{
  "num_attention_heads": 4,
  "attn_scale": 0.177,
  "learning_rate": 0.00495,
  "max_grad_norm": 0.5,
  "train_tokens": 90640000
}
Each number is 50 + 15 x the weight over its row's rms, rounded and kept within 0 to 99. Layers, rows and columns count from 0. The size before them is the row's rms in percent of the matrix's.

# layer 4 attention key, 128x64, rms 0.117, rows 90-112, columns 0-63
105:48 33 43 68 28 69 75 55 33 21 72 31 21 60 64 46 58 49 36 46 68 82 26 66 68 50 57 50 53 56 65 60 28 45 55 61 51 35 41 84 23 78 34 58 57 46 58 48 47 44 44 62 48 50 52 51 53 44 50 21 47 52 56 24
083:39 36 76 40 41 22 48 58 33 58 46 59 52 44 46 25 38 65 61 43 19 53 48 41 42 40 56 50 87 16 67 58 43 33 67 66 63 63 38 71 67 44 56 50 42 41 36 61 17 52 79 49 63 60 51 41 28 50 31 75 44 56 61 54
109:57 68 40 21 47 23 29 68 48 60 56 50 42 48 42 74 51 45 66 50 62 39 61 74 46 70 24 71 52 63 60 47 32 36 61 71 55 64 32 77 66 38 21 43 78 52 62 51 32 34 48 56 43 45 42 45 60 59 46 67 32 68 81 33
097:58 48 63 28 52 68 43 71 38 40 42 50 44 41 46 51 39 65 62 38 69 66 43 47 43 42 56 30 47 28 80 33 37 50 63 55 42 46 49 81 16 60 47 51 58 35 43 95 66 55 49 62 60 52 25 23 41 49 23 35 54 35 50 76
102:61 24 43 48 61 94 45 55 65 57 53 65 51 49 55 40 75 56 48 49 77 59 47 70 47 48 40 25 61 48 29 52 68 60 50 31 41 08 36 47 61 37 65 40 41 48 29 40 50 40 60 45 65 38 81 36 43 51 41 39 72 35 22 48
095:74 46 37 37 62 55 45 60 32 72 46 59 25 62 58 43 33 51 30 65 43 26 34 48 47 85 37 30 53 56 30 55 35 81 35 58 78 29 63 55 52 52 65 58 56 91 71 41 44 44 68 24 50 48 41 66 58 53 38 48 52 49 58 58
095:23 55 40 43 48 27 31 51 22 44 44 67 50 48 49 67 31 59 64 61 58 33 56 27 65 57 43 81 40 83 25 63 59 37 53 65 74 22 47 23 32 64 47 34 39 51 42 50 72 69 63 41 37 47 40 54 63 60 48 72 37 44 58 64
084:43 57 40 47 52 57 46 31 45 54 67 59 47 61 74 51 67 17 37 35 38 43 65 78 47 32 88 47 42 62 45 35 66 44 50 61 68 43 21 40 43 49 79 50 69 43 53 44 48 42 45 85 22 33 79 38 65 65 44 44 63 62 39 43
112:44 51 25 40 62 38 52 40 30 44 52 53 41 28 48 43 68 52 44 76 71 26 70 47 33 32 57 44 66 43 50 49 52 93 29 51 35 51 52 65 33 33 47 56 49 40 80 47 64 56 40 44 53 66 48 77 78 34 29 36 40 16 54 56
082:41 38 25 58 39 73 68 84 41 14 59 40 55 38 58 63 51 63 49 73 44 44 60 56 29 82 31 50 55 33 45 61 34 56 71 63 46 43 61 71 34 43 24 26 77 58 30 44 56 55 40 56 51 66 38 65 57 35 38 56 43 70 37 58
097:59 47 37 35 81 16 39 28 62 69 48 46 34 38 69 63 54 44 45 57 71 47 72 75 34 36 46 78 54 48 37 52 37 59 56 42 85 63 34 67 53 34 36 45 56 36 68 47 47 55 39 59 42 54 31 56 70 38 21 46 22 35 54 56
090:58 66 47 46 49 88 39 39 53 40 69 48 57 33 55 57 55 49 58 39 52 40 65 57 71 40 53 40 22 47 42 43 49 44 45 75 17 52 44 72 55 44 49 47 56 45 29 86 26 58 54 53 78 37 67 28 40 31 53 66 38 92 44 59
101:48 76 56 43 28 58 28 49 43 39 34 61 61 51 19 37 62 41 32 69 59 40 43 57 75 43 28 39 48 71 62 62 54 52 46 33 12 30 60 46 25 81 28 57 63 38 82 61 48 45 34 44 72 63 66 53 50 56 51 56 63 53 62 49
092:60 46 62 35 69 44 57 27 63 75 45 44 45 62 57 35 33 41 37 52 69 70 29 34 34 52 67 42 54 63 48 58 66 42 35 79 63 61 29 30 51 43 97 48 37 46 42 47 67 69 75 42 12 36 39 45 61 56 31 50 53 37 48 43
097:58 42 75 56 49 61 56 48 46 65 42 30 48 31 35 46 15 67 52 46 55 47 40 34 47 77 32 56 63 20 74 53 64 35 68 54 72 59 51 57 47 53 42 52 36 45 24 56 58 90 65 46 10 59 28 49 51 40 41 53 31 32 54 57
073:55 29 42 41 53 15 29 60 50 43 15 59 52 67 47 42 31 56 50 53 72 44 52 47 30 47 67 78 77 47 58 31 49 72 35 51 73 74 42 63 33 63 33 52 75 47 49 45 39 49 73 37 66 41 41 45 79 69 32 52 43 45 69 59
090:47 68 43 58 43 52 51 36 50 39 35 28 43 37 34 54 42 62 54 59 59 39 25 44 54 68 04 73 45 49 72 83 50 41 61 30 40 20 76 56 37 56 30 58 58 52 63 83 42 69 46 56 44 74 46 53 60 39 66 60 47 49 71 44
115:56 47 66 38 25 69 62 55 49 16 36 51 60 31 72 52 56 52 44 49 66 68 23 46 57 66 44 21 45 53 57 30 44 31 48 61 43 63 59 86 34 56 47 55 41 65 22 45 57 37 42 31 58 73 59 45 15 54 77 64 57 63 50 40
088:56 54 31 47 17 40 77 47 50 42 45 51 69 78 35 64 53 68 42 44 79 62 18 33 47 59 29 44 23 52 52 56 52 25 58 32 30 41 65 48 38 57 43 60 58 64 31 71 64 46 56 50 26 37 45 32 53 39 80 66 50 74 45 45
083:44 49 70 32 56 31 58 36 53 40 71 30 46 84 38 46 55 53 61 55 60 69 25 38 52 71 50 52 43 56 48 51 51 37 46 67 67 47 47 60 22 53 46 45 53 81 78 52 49 43 74 48 05 58 27 50 72 40 47 62 36 32 54 23
104:29 21 32 53 31 62 51 33 63 73 35 45 43 67 43 87 40 34 74 58 35 53 41 42 46 58 79 42 35 55 69 25 51 45 51 50 36 48 80 57 41 49 65 65 53 47 41 72 55 50 56 78 41 55 52 51 42 48 82 53 44 60 75 29
083:51 76 82 38 36 38 16 64 44 52 38 57 76 50 51 43 49 53 24 33 64 44 54 31 46 52 28 82 49 72 64 44 47 75 54 50 51 57 49 48 43 57 50 26 69 31 71 47 39 48 37 46 73 16 30 32 49 55 73 66 49 55 45 56
093:64 52 62 52 60 44 58 55 54 45 55 50 55 61 72 27 31 48 41 58 61 43 67 63 24 03 58 55 41 46 54 38 36 58 44 60 37 78 25 26 47 44 71 67 60 12 43 69 75 74 54 49 40 36 46 34 69 50 36 48 45 72 53 57
# layer 4 attention query, 128x64, rms 0.122, rows 91-112, columns 0-63
084:42 52 55 71 51 47 59 46 70 58 32 57 90 32 44 47 36 70 37 30 65 70 50 32 30 58 39 65 59 57 55 58 63 47 55 37 26 65 41 63 40 45 58 90 69 39 41 42 68 39 34 58 50 54 23 44 56 53 30 61 33 23 44 77
110:43 52 73 75 45 29 63 26 82 78 45 54 61 27 71 49 53 49 42 59 57 38 53 72 24 53 63 63 31 51 52 58 61 37 69 18 46 62 38 52 49 54 34 51 70 60 70 68 40 28 54 45 52 35 34 36 47 43 42 55 33 42 72 82
105:37 43 58 53 45 84 80 51 73 61 43 47 52 42 43 38 29 66 30 18 47 40 30 50 53 75 41 73 35 36 44 16 51 51 48 36 50 60 46 57 41 44 78 75 51 68 63 27 65 48 35 63 56 62 49 52 34 22 62 48 41 26 48 52
087:64 33 45 39 61 59 53 53 30 44 58 24 56 58 43 65 75 57 49 34 69 38 52 62 54 50 45 25 63 59 35 42 74 48 61 75 37 69 38 63 28 68 54 38 50 73 48 57 86 69 38 45 67 47 66 70 44 40 58 34 23 82 40 28
087:71 52 46 42 63 36 23 26 36 57 55 63 75 50 19 71 67 42 44 37 39 53 25 51 39 67 70 56 63 54 50 48 60 25 54 26 28 54 60 31 60 77 38 59 54 41 47 45 61 37 88 44 42 46 70 48 84 57 42 55 60 58 51 63
101:60 35 56 56 52 53 58 57 68 43 46 39 51 60 71 53 48 32 62 36 60 64 41 51 43 57 35 51 48 49 60 61 36 30 50 20 29 48 49 76 25 35 47 69 86 41 43 81 80 38 50 62 58 65 36 30 44 46 38 38 94 35 28 47
084:68 43 55 54 67 38 34 40 42 65 76 54 51 35 78 74 63 40 52 24 43 45 56 25 79 52 59 56 43 36 50 33 49 46 71 47 55 48 26 39 25 55 23 49 64 85 56 46 68 42 06 52 44 44 53 46 69 47 41 33 61 49 46 48
097:51 46 64 49 25 69 95 51 51 54 86 27 43 46 42 65 63 28 49 69 46 54 48 82 46 35 62 62 64 39 55 51 54 60 49 41 45 94 54 37 35 56 23 34 43 58 51 54 55 40 63 55 35 44 59 48 57 72 41 32 62 70 45 40
084:25 65 34 70 45 37 70 56 57 56 47 29 29 31 33 60 13 31 62 39 28 64 64 41 51 73 39 57 36 77 37 63 41 39 38 36 58 72 55 56 51 46 66 55 53 34 37 42 81 34 52 43 68 73 50 56 69 53 50 34 26 50 35 56
096:42 58 29 39 55 36 52 25 51 72 49 46 37 32 63 58 53 37 64 54 39 41 53 58 36 60 79 49 64 72 46 39 52 53 50 39 53 65 51 42 72 57 23 32 50 39 71 43 21 58 49 62 26 44 84 76 55 72 50 36 75 81 33 68
067:51 83 58 76 37 42 41 68 49 65 43 82 32 48 27 28 55 78 23 66 28 52 65 44 59 55 43 40 40 65 41 69 60 54 39 45 42 26 49 61 47 57 41 77 70 51 60 42 36 49 64 73 49 70 68 32 56 53 52 37 41 30 53 28
089:44 61 76 49 50 52 63 67 64 39 84 34 42 54 45 56 50 55 35 70 41 52 50 60 36 52 47 67 37 24 54 58 72 55 58 30 16 50 50 65 40 61 32 57 43 86 17 68 61 48 37 54 34 37 37 53 54 62 51 39 45 37 55 07
084:57 24 38 34 53 55 41 25 36 54 50 65 39 55 45 34 71 55 64 30 82 32 46 73 77 34 64 36 35 46 68 62 51 50 48 44 59 41 51 44 34 33 18 62 40 43 51 75 43 65 66 56 55 53 62 53 56 47 16 43 62 79 66 74
089:35 36 54 61 56 72 52 47 58 55 39 43 41 49 52 24 35 35 51 27 76 42 45 86 30 44 34 30 65 48 46 72 28 42 29 52 47 39 71 73 78 23 59 67 52 44 53 52 30 54 60 47 65 65 58 70 47 40 34 36 70 67 47 76
086:40 61 25 73 26 56 52 48 38 70 55 24 45 19 26 60 57 36 60 54 35 49 40 40 34 53 52 65 50 47 55 76 45 47 74 39 63 64 62 39 65 35 45 55 80 34 54 47 47 65 53 17 60 63 58 44 55 78 25 51 59 61 57 83
078:28 43 59 31 40 45 55 56 66 66 34 14 41 62 57 41 28 25 37 53 32 58 63 96 52 35 57 19 52 50 35 60 64 42 37 62 32 50 58 70 72 49 60 57 42 62 39 83 59 48 64 66 67 44 47 71 48 47 44 49 54 53 43 28
099:46 63 55 41 31 55 57 51 45 38 59 50 44 42 38 59 40 56 39 57 65 72 48 45 64 82 51 56 55 52 42 38 53 57 26 73 54 47 45 82 46 50 76 73 23 35 54 56 46 39 61 30 61 56 41 09 51 44 74 49 04 64 61 30
068:37 22 58 29 61 30 51 49 57 48 39 41 79 63 35 46 61 57 55 55 32 27 56 48 70 34 41 24 25 46 42 41 52 61 58 60 54 51 61 64 55 37 80 82 53 37 27 53 72 47 88 61 57 52 46 57 58 19 39 71 35 39 45 46
090:38 15 36 50 53 44 40 34 70 64 55 32 30 53 34 59 51 23 63 53 56 46 57 70 56 17 75 47 47 60 71 64 41 27 64 48 70 75 70 45 28 50 42 59 54 30 55 90 51 58 42 53 69 61 66 45 66 53 36 57 54 56 51 70
111:56 47 40 36 53 79 40 51 47 56 48 64 48 43 47 50 66 43 58 47 41 67 53 55 75 52 58 30 55 26 14 16 54 65 49 56 51 45 28 50 58 21 87 49 41 60 63 43 62 44 22 39 70 39 61 37 43 17 66 81 45 50 36 57
076:59 69 33 60 59 14 52 58 39 59 51 32 78 66 34 56 62 41 40 54 73 44 43 58 17 69 39 62 58 50 50 59 61 43 45 49 41 44 38 62 70 38 43 70 84 23 59 36 54 55 58 15 31 56 58 55 57 74 42 29 72 45 58 40
099:53 56 45 53 60 36 27 57 29 59 74 49 44 27 28 60 67 63 46 42 48 27 45 52 67 33 53 52 33 54 43 69 46 72 72 34 36 50 52 35 76 51 12 68 86 45 53 20 46 49 49 61 55 56 57 78 43 62 26 48 56 69 63 58
# layer 4 attention value, 128x64, rms 0.158, rows 64-95, columns 0-63
126:46 46 95 36 47 40 67 32 33 51 64 84 58 74 58 77 41 51 63 40 29 43 62 43 43 61 20 31 48 57 60 50 60 53 52 58 51 52 35 36 17 54 44 32 48 49 42 27 42 41 52 78 40 43 88 60 59 48 54 49 44 45 66 59
081:38 50 23 54 34 57 43 40 52 38 22 61 71 63 54 74 41 10 50 46 80 56 63 53 51 60 32 68 53 30 33 51 68 61 43 39 53 44 35 35 10 60 47 72 48 51 58 57 29 43 39 71 56 38 75 58 45 58 61 42 42 76 38 55
123:62 51 58 44 53 61 73 30 59 43 67 46 19 32 62 50 27 16 29 56 43 74 61 41 22 65 66 45 50 55 27 57 44 28 43 54 71 42 53 49 57 68 44 31 69 61 65 53 67 48 41 59 81 80 61 38 49 54 31 61 43 63 58 69
110:63 63 50 45 39 52 71 37 43 50 65 38 69 75 55 55 36 48 42 60 56 49 46 38 64 33 64 67 64 59 61 57 29 61 67 65 51 50 67 51 83 44 39 37 70 41 61 58 63 71 53 06 48 58 24 40 53 76 15 61 36 32 29 39
111:38 81 48 48 47 51 77 36 49 26 55 31 80 51 45 67 44 31 64 66 50 68 65 64 46 75 32 53 48 42 18 37 53 49 54 45 53 15 58 58 28 57 53 54 34 58 82 53 58 71 42 35 35 54 53 51 27 62 68 45 21 39 58 51
134:43 46 26 36 46 87 57 29 42 44 34 59 31 52 40 51 54 25 31 58 66 54 63 41 85 40 59 63 70 28 60 52 54 61 64 21 44 66 61 54 56 42 43 68 57 53 66 64 62 60 60 43 51 65 51 23 35 80 37 44 52 63 15 52
098:48 38 22 57 18 55 21 56 50 47 48 71 71 46 57 66 42 58 49 52 74 63 41 66 47 26 59 63 55 27 58 70 32 89 38 36 43 54 50 26 55 57 31 68 78 33 54 48 32 41 46 47 46 60 51 45 55 74 51 39 43 55 18 46
098:40 81 39 58 62 26 62 51 46 47 54 31 58 30 42 49 47 36 69 67 16 45 43 49 39 56 18 64 79 40 63 34 55 54 35 50 34 34 82 87 51 55 40 46 31 41 55 50 62 42 31 53 56 38 71 55 55 39 30 59 60 45 77 56
112:13 39 60 12 52 49 44 66 54 61 62 49 26 59 73 23 52 41 60 24 32 68 45 63 49 67 53 24 44 42 50 52 65 34 46 31 48 65 46 60 46 48 64 64 40 62 31 31 39 62 65 50 50 54 68 49 30 44 77 33 55 48 76 70
087:35 24 23 30 44 37 56 55 46 41 52 58 54 43 66 54 36 61 55 44 79 48 58 51 45 51 52 72 44 40 71 83 51 65 26 35 38 43 51 32 36 81 43 68 71 21 52 77 35 54 23 50 59 61 41 63 52 65 50 23 54 70 36 55
102:14 38 91 20 45 34 72 57 37 53 47 65 64 53 69 53 59 64 57 58 32 42 57 41 65 56 51 50 52 55 70 56 34 52 79 47 53 57 57 41 45 40 58 54 45 49 23 55 43 71 69 25 38 52 43 50 23 52 60 19 53 36 35 23
120:59 61 56 65 66 82 41 44 64 47 38 35 44 25 46 39 50 53 51 42 29 65 46 26 54 49 63 56 33 45 24 74 44 41 23 46 66 53 51 48 42 33 48 65 47 60 56 56 67 37 70 68 17 54 56 14 25 48 73 56 50 31 75 71
097:14 55 50 02 54 51 64 69 32 46 56 31 28 67 57 57 66 42 48 66 19 54 70 37 64 73 37 42 56 40 67 65 54 48 30 44 42 48 47 57 53 60 54 47 30 45 42 41 59 59 30 45 45 34 74 69 45 49 67 24 38 53 69 66
134:50 37 38 53 18 55 36 60 62 52 28 63 66 18 67 56 46 29 64 61 33 45 48 48 43 58 55 50 66 32 25 42 58 50 56 29 64 53 61 61 39 50 57 92 48 58 59 42 41 45 70 46 46 35 54 31 32 42 99 46 53 57 47 70
123:54 56 65 64 50 63 57 60 79 52 56 81 28 65 67 37 24 53 37 42 38 42 63 43 43 43 70 44 40 61 73 65 39 42 36 37 53 84 42 41 33 19 52 55 65 31 67 40 60 52 54 47 28 76 61 35 25 26 36 47 56 30 63 55
082:68 36 27 61 48 24 28 47 38 49 50 35 66 56 50 59 65 53 56 26 61 41 47 31 87 46 44 60 42 44 48 65 68 59 40 52 54 61 25 49 44 68 43 59 28 42 62 65 51 30 63 88 28 30 43 51 58 64 25 78 31 38 43 64
127:40 47 49 41 66 31 59 55 25 65 84 39 50 75 39 18 63 57 55 14 62 38 35 47 76 75 31 53 26 60 60 20 70 36 68 47 41 63 49 61 62 58 65 30 46 44 43 43 52 73 49 47 44 62 37 65 55 57 40 50 29 45 45 44
101:30 72 32 29 35 82 43 57 61 53 33 31 57 82 45 64 41 62 55 68 55 65 50 71 59 59 56 34 59 60 56 73 45 46 30 53 38 29 32 50 21 48 38 47 40 48 56 50 41 51 29 39 46 25 71 64 51 25 72 17 40 54 58 49
129:55 76 13 66 66 88 32 43 46 55 46 09 50 68 20 56 53 51 40 39 74 50 36 71 62 42 50 33 46 57 43 25 64 41 56 47 44 47 36 56 48 45 37 35 37 77 73 44 58 48 39 50 59 44 56 56 59 54 35 76 38 59 65 43
133:75 53 59 46 38 31 31 26 65 50 41 78 29 64 55 51 44 33 63 40 33 47 36 62 60 47 36 36 44 45 39 59 55 70 42 68 65 53 24 35 34 59 61 46 56 47 36 27 43 24 63 72 34 80 65 35 47 49 46 63 34 37 47 90
111:30 52 51 37 34 04 66 68 43 59 62 58 40 35 57 48 55 31 46 64 37 35 48 41 70 86 25 66 58 59 62 28 56 59 59 49 54 62 64 61 75 65 64 41 47 33 41 51 49 52 39 44 51 85 47 64 43 31 30 41 45 38 22 53
137:39 52 93 33 49 58 57 61 47 64 65 47 43 26 53 50 52 41 59 36 23 74 55 42 34 76 65 50 41 63 30 53 63 01 50 52 74 50 37 47 39 41 64 23 46 51 44 54 50 51 54 75 54 56 67 46 40 24 67 35 51 55 62 34
097:27 21 52 26 70 41 69 54 57 41 44 41 43 58 70 24 40 56 55 34 63 79 63 68 36 28 75 67 51 44 63 86 53 42 33 41 38 62 39 34 38 45 61 49 38 44 37 71 42 66 47 75 62 57 54 57 46 51 52 30 76 50 65 29
093:30 19 58 25 53 40 61 56 38 40 83 72 53 53 48 30 43 91 73 44 58 50 66 74 29 36 55 29 54 38 78 60 60 60 39 46 30 42 59 36 50 46 56 42 54 27 55 48 36 73 43 51 56 51 42 80 72 61 59 44 58 46 55 36
134:74 53 43 63 29 65 48 55 60 63 49 34 37 42 30 57 50 66 23 80 62 48 41 37 70 62 57 56 39 76 47 44 57 35 46 63 57 48 29 42 62 64 51 14 51 46 56 62 54 33 29 70 60 56 45 61 80 16 59 32 36 59 20 44
099:37 37 40 15 60 49 66 29 54 33 34 20 47 53 53 51 49 44 44 64 68 69 49 41 64 28 63 78 50 43 41 89 56 56 47 62 53 15 46 29 58 63 58 38 43 48 39 91 40 67 39 58 65 47 33 47 49 61 62 37 61 52 35 43
109:58 37 51 69 59 55 45 66 62 45 62 75 31 34 83 47 45 45 41 29 33 38 66 42 27 34 76 34 40 39 71 47 45 34 50 14 62 84 46 54 40 44 46 75 71 42 70 35 67 52 53 49 51 54 56 32 33 62 40 58 57 67 73 61
107:58 53 28 56 62 77 34 39 44 51 43 48 37 48 14 35 73 67 36 55 75 40 27 60 84 36 56 52 41 38 56 43 41 78 70 52 44 37 56 41 75 42 51 46 69 51 43 53 51 53 50 34 49 66 23 40 48 72 41 50 45 57 08 40
110:39 42 41 52 53 33 38 88 35 47 69 64 25 16 46 40 82 19 33 44 48 68 78 49 34 84 53 58 46 22 37 39 48 45 39 33 54 63 55 58 67 48 55 70 45 40 56 51 54 43 53 71 58 55 61 60 34 53 31 56 54 66 46 39
100:55 35 45 56 70 59 48 42 35 60 33 99 30 37 47 44 61 47 62 47 29 00 58 26 52 44 34 53 58 31 78 39 39 60 56 57 52 59 77 53 39 44 47 65 72 51 30 50 58 37 51 39 63 58 58 54 55 55 45 52 65 67 46 41
102:41 40 46 28 43 14 69 35 43 53 57 32 47 64 52 26 39 39 64 54 57 73 45 79 46 61 38 41 61 56 33 41 38 64 51 83 38 43 59 60 62 67 53 32 37 72 36 49 45 51 60 49 68 82 41 75 59 54 23 60 35 18 46 43
055:29 57 48 41 40 46 38 65 61 59 50 55 43 46 46 44 58 44 44 38 67 45 33 50 82 87 44 45 42 74 47 29 78 34 71 13 55 57 45 65 54 52 65 66 57 29 51 47 37 65 51 42 35 49 33 32 22 22 67 39 58 58 27 72
# layer 4 attention output (transposed), 128x64, rms 0.304, rows 64-95, columns 0-63
123:59 64 39 41 62 62 56 50 24 49 32 46 31 56 50 25 57 73 33 57 69 48 67 70 65 64 63 94 43 28 33 53 43 56 48 53 53 44 51 27 67 20 64 55 33 91 59 46 45 47 54 30 53 54 41 52 41 50 57 52 47 58 26 22
078:46 57 62 63 62 48 51 55 44 61 49 49 39 33 12 49 60 74 49 39 47 47 58 47 48 62 40 56 40 67 52 78 24 31 75 60 44 64 53 43 70 09 56 61 60 74 38 60 63 59 43 21 65 72 16 54 36 28 36 50 51 31 47 59
128:30 48 20 62 55 50 61 33 66 70 20 50 65 57 49 59 62 81 37 34 75 15 33 56 61 71 49 41 49 33 62 37 53 50 76 69 38 40 49 45 40 41 53 60 46 09 48 39 59 68 52 57 36 34 68 52 45 44 69 62 64 41 64 44
106:52 54 49 39 60 24 38 58 93 29 38 63 44 42 45 47 62 37 61 32 37 58 47 63 54 59 69 34 38 51 53 43 76 51 35 32 63 41 42 44 35 64 52 41 32 39 58 38 18 49 59 89 31 32 77 56 57 37 56 68 53 78 70 58
115:42 47 46 55 58 48 34 66 75 44 33 81 22 22 30 45 60 70 52 63 52 44 33 37 76 47 63 64 45 54 75 73 23 31 57 31 41 62 61 29 55 39 16 58 71 60 32 61 42 64 49 60 50 50 56 53 78 48 31 48 55 38 51 51
131:58 47 57 52 51 18 40 62 81 43 65 58 55 59 32 34 59 70 37 46 39 49 47 63 24 60 40 27 46 90 37 61 36 63 65 54 41 58 36 50 53 60 40 24 44 39 42 46 31 74 51 55 74 27 35 63 33 24 51 66 63 51 63 76
097:42 72 93 43 82 39 70 47 60 60 53 37 46 52 34 49 44 30 63 13 28 52 44 30 40 60 50 32 46 62 45 55 54 50 63 57 54 69 39 43 49 31 78 46 43 74 47 49 76 52 34 62 68 53 33 51 27 29 27 48 47 59 54 67
097:48 38 42 42 21 75 37 26 50 51 51 84 48 72 55 36 52 74 60 45 70 63 65 56 71 38 40 55 31 48 38 69 40 26 46 44 41 56 68 50 39 60 38 57 59 62 33 48 47 41 84 54 20 56 41 27 64 68 68 61 49 33 35 27
120:77 60 44 43 54 56 45 64 49 48 56 38 44 56 48 84 39 49 10 88 54 39 25 45 38 44 27 66 58 57 54 42 23 64 69 56 39 36 61 38 43 65 30 21 60 67 57 47 55 42 43 40 75 51 47 46 61 83 37 44 42 57 37 63
088:68 56 81 49 46 62 61 45 56 85 28 63 64 41 20 57 60 36 48 30 35 34 36 35 38 73 32 35 43 71 36 63 26 29 73 57 52 63 51 35 43 27 43 58 51 80 65 42 62 40 60 47 57 43 38 38 35 44 51 55 45 64 76 58
098:86 68 45 33 66 39 26 55 61 46 71 57 32 63 29 50 53 38 28 59 52 53 31 71 42 42 54 68 62 58 35 58 50 51 40 27 52 46 45 22 59 55 32 28 46 82 59 41 27 42 42 53 59 45 66 50 72 46 34 60 41 84 41 76
121:37 29 10 55 41 32 64 55 14 35 56 52 53 55 49 42 52 60 64 62 71 42 63 44 45 61 43 37 83 60 68 34 38 69 67 74 36 64 50 47 56 64 46 40 77 26 40 51 51 71 37 34 58 43 51 82 64 54 27 42 48 50 39 37
104:82 57 57 44 37 47 39 42 55 52 41 60 49 77 38 37 46 53 32 72 58 43 27 59 36 43 36 67 56 57 45 63 18 63 65 45 42 41 65 41 42 48 26 30 67 82 60 55 26 41 79 60 74 50 42 24 35 82 40 67 45 55 45 39
128:44 53 53 58 70 49 45 48 53 38 95 33 38 71 34 58 56 48 40 53 50 55 54 51 38 32 40 40 64 80 57 60 43 47 64 51 44 71 48 41 58 47 35 24 67 61 14 48 80 46 21 46 61 57 68 41 74 52 11 40 37 48 44 59
133:54 53 35 35 67 40 36 61 03 41 32 34 49 59 33 68 71 40 38 42 64 47 42 54 68 35 46 48 42 47 30 46 55 76 59 88 53 22 63 27 63 64 52 31 46 27 61 64 47 49 57 45 58 47 57 81 49 62 59 68 50 71 44 39
082:38 30 58 67 37 60 62 47 50 23 40 42 38 45 64 36 62 53 65 73 26 61 79 51 32 73 43 30 40 60 40 53 47 52 36 57 65 58 46 79 43 26 73 44 67 46 61 28 51 57 45 27 66 44 31 51 34 18 79 42 62 64 69 46
137:68 46 52 46 26 76 41 71 71 47 32 47 39 26 75 73 38 31 43 94 28 47 46 38 42 39 53 52 50 31 41 62 45 59 22 51 65 43 64 59 47 61 35 47 32 67 74 48 26 51 45 41 60 45 48 41 65 52 70 32 58 44 68 70
115:61 54 68 37 71 18 47 64 35 30 51 63 56 48 26 38 53 46 59 46 45 57 51 37 56 46 33 69 41 58 65 53 27 53 67 39 45 55 65 38 43 34 38 41 69 60 55 53 52 34 79 79 50 61 31 56 40 97 32 78 41 41 31 34
126:25 40 63 50 40 27 56 67 62 26 35 66 60 19 63 59 36 56 65 77 26 60 57 26 54 47 56 44 40 54 69 43 53 60 35 44 53 46 53 75 40 62 61 55 58 12 46 58 39 55 65 65 54 56 22 66 43 62 67 48 62 10 47 53
142:38 56 47 52 82 59 79 64 31 42 62 20 55 32 70 43 75 72 34 53 70 42 64 52 61 64 52 59 45 29 32 40 36 76 59 78 38 46 42 43 65 34 67 52 35 64 46 49 64 42 19 20 53 39 31 48 40 42 55 39 57 56 55 37
110:70 54 58 44 52 86 28 38 68 65 63 44 50 68 55 54 70 55 31 53 54 46 42 66 44 11 56 33 43 22 18 89 49 65 44 63 45 38 66 45 49 41 33 32 39 59 50 46 36 49 44 46 50 41 53 17 58 38 66 53 64 60 69 64
122:68 49 08 42 59 50 40 46 41 51 36 36 47 77 43 56 39 62 45 66 68 10 54 55 54 38 53 67 69 09 68 52 46 59 38 58 49 66 61 45 52 33 43 48 58 34 61 37 71 78 48 48 39 48 68 65 73 53 38 52 48 32 27 64
095:87 52 44 49 53 54 48 54 40 72 36 60 63 42 30 77 53 56 45 54 38 31 24 25 44 76 34 55 33 58 40 40 19 30 77 36 42 55 55 43 36 51 37 68 67 50 79 41 72 52 65 22 56 61 39 65 35 59 57 57 39 65 40 60
089:81 67 78 40 32 68 60 59 60 68 13 55 41 49 45 63 41 26 40 56 32 41 26 33 59 65 51 71 31 50 55 42 51 21 45 34 58 51 55 37 40 48 31 66 39 74 64 42 71 42 66 56 50 47 62 36 30 76 44 47 36 63 68 54
138:42 45 58 59 60 49 59 35 38 41 53 35 68 54 68 20 61 37 79 38 37 40 73 41 42 27 54 30 56 07 57 58 60 73 44 59 55 65 59 67 49 15 62 61 44 20 62 43 59 60 57 67 47 49 58 44 28 64 59 60 62 29 67 35
103:75 50 43 61 41 38 59 50 72 61 48 77 74 26 18 31 66 62 63 48 40 28 43 49 37 86 43 40 53 56 66 43 27 31 71 24 38 72 40 50 35 28 35 71 62 44 59 34 48 60 61 45 44 41 59 48 45 42 37 60 44 57 78 58
097:30 58 48 48 49 47 43 36 36 58 22 33 41 70 41 86 46 28 26 51 55 43 24 55 56 47 34 39 52 78 29 38 61 58 48 82 66 26 50 43 60 83 70 29 53 33 51 64 57 46 51 48 78 43 66 60 58 35 74 50 48 59 51 58
097:46 52 72 47 40 29 68 69 75 48 66 52 73 23 63 33 35 28 67 51 29 53 52 41 33 54 55 27 67 57 50 48 62 60 31 48 51 64 29 65 51 68 52 56 22 41 47 55 34 58 39 63 57 31 36 50 43 31 44 40 62 33 85 84
127:52 51 50 65 28 75 34 25 59 80 36 28 41 95 52 61 24 59 36 45 60 36 25 57 39 33 40 42 55 51 46 74 54 45 51 73 47 43 53 66 51 48 47 45 59 42 46 59 67 77 48 40 67 54 44 33 34 21 53 46 64 41 50 76
109:43 48 49 47 20 50 61 42 36 64 67 48 71 77 50 58 47 43 38 34 75 58 61 74 47 56 42 51 59 72 13 52 72 42 32 67 55 39 45 44 81 73 52 58 17 70 38 58 41 28 54 31 20 49 39 36 47 47 64 52 41 33 55 53
105:56 45 52 61 66 70 62 60 84 52 58 55 55 32 85 79 57 79 36 51 52 54 31 32 58 64 60 56 19 29 48 40 45 38 66 29 34 32 56 51 28 51 29 69 46 44 56 31 58 39 38 41 20 50 38 38 35 66 72 48 62 55 47 51
061:68 47 54 37 52 59 25 73 52 48 74 44 44 37 37 44 59 43 36 76 37 56 56 59 35 14 41 39 62 56 53 73 34 78 48 63 48 53 59 51 45 49 27 07 56 45 46 57 33 57 33 58 82 34 51 47 85 44 35 42 57 55 61 65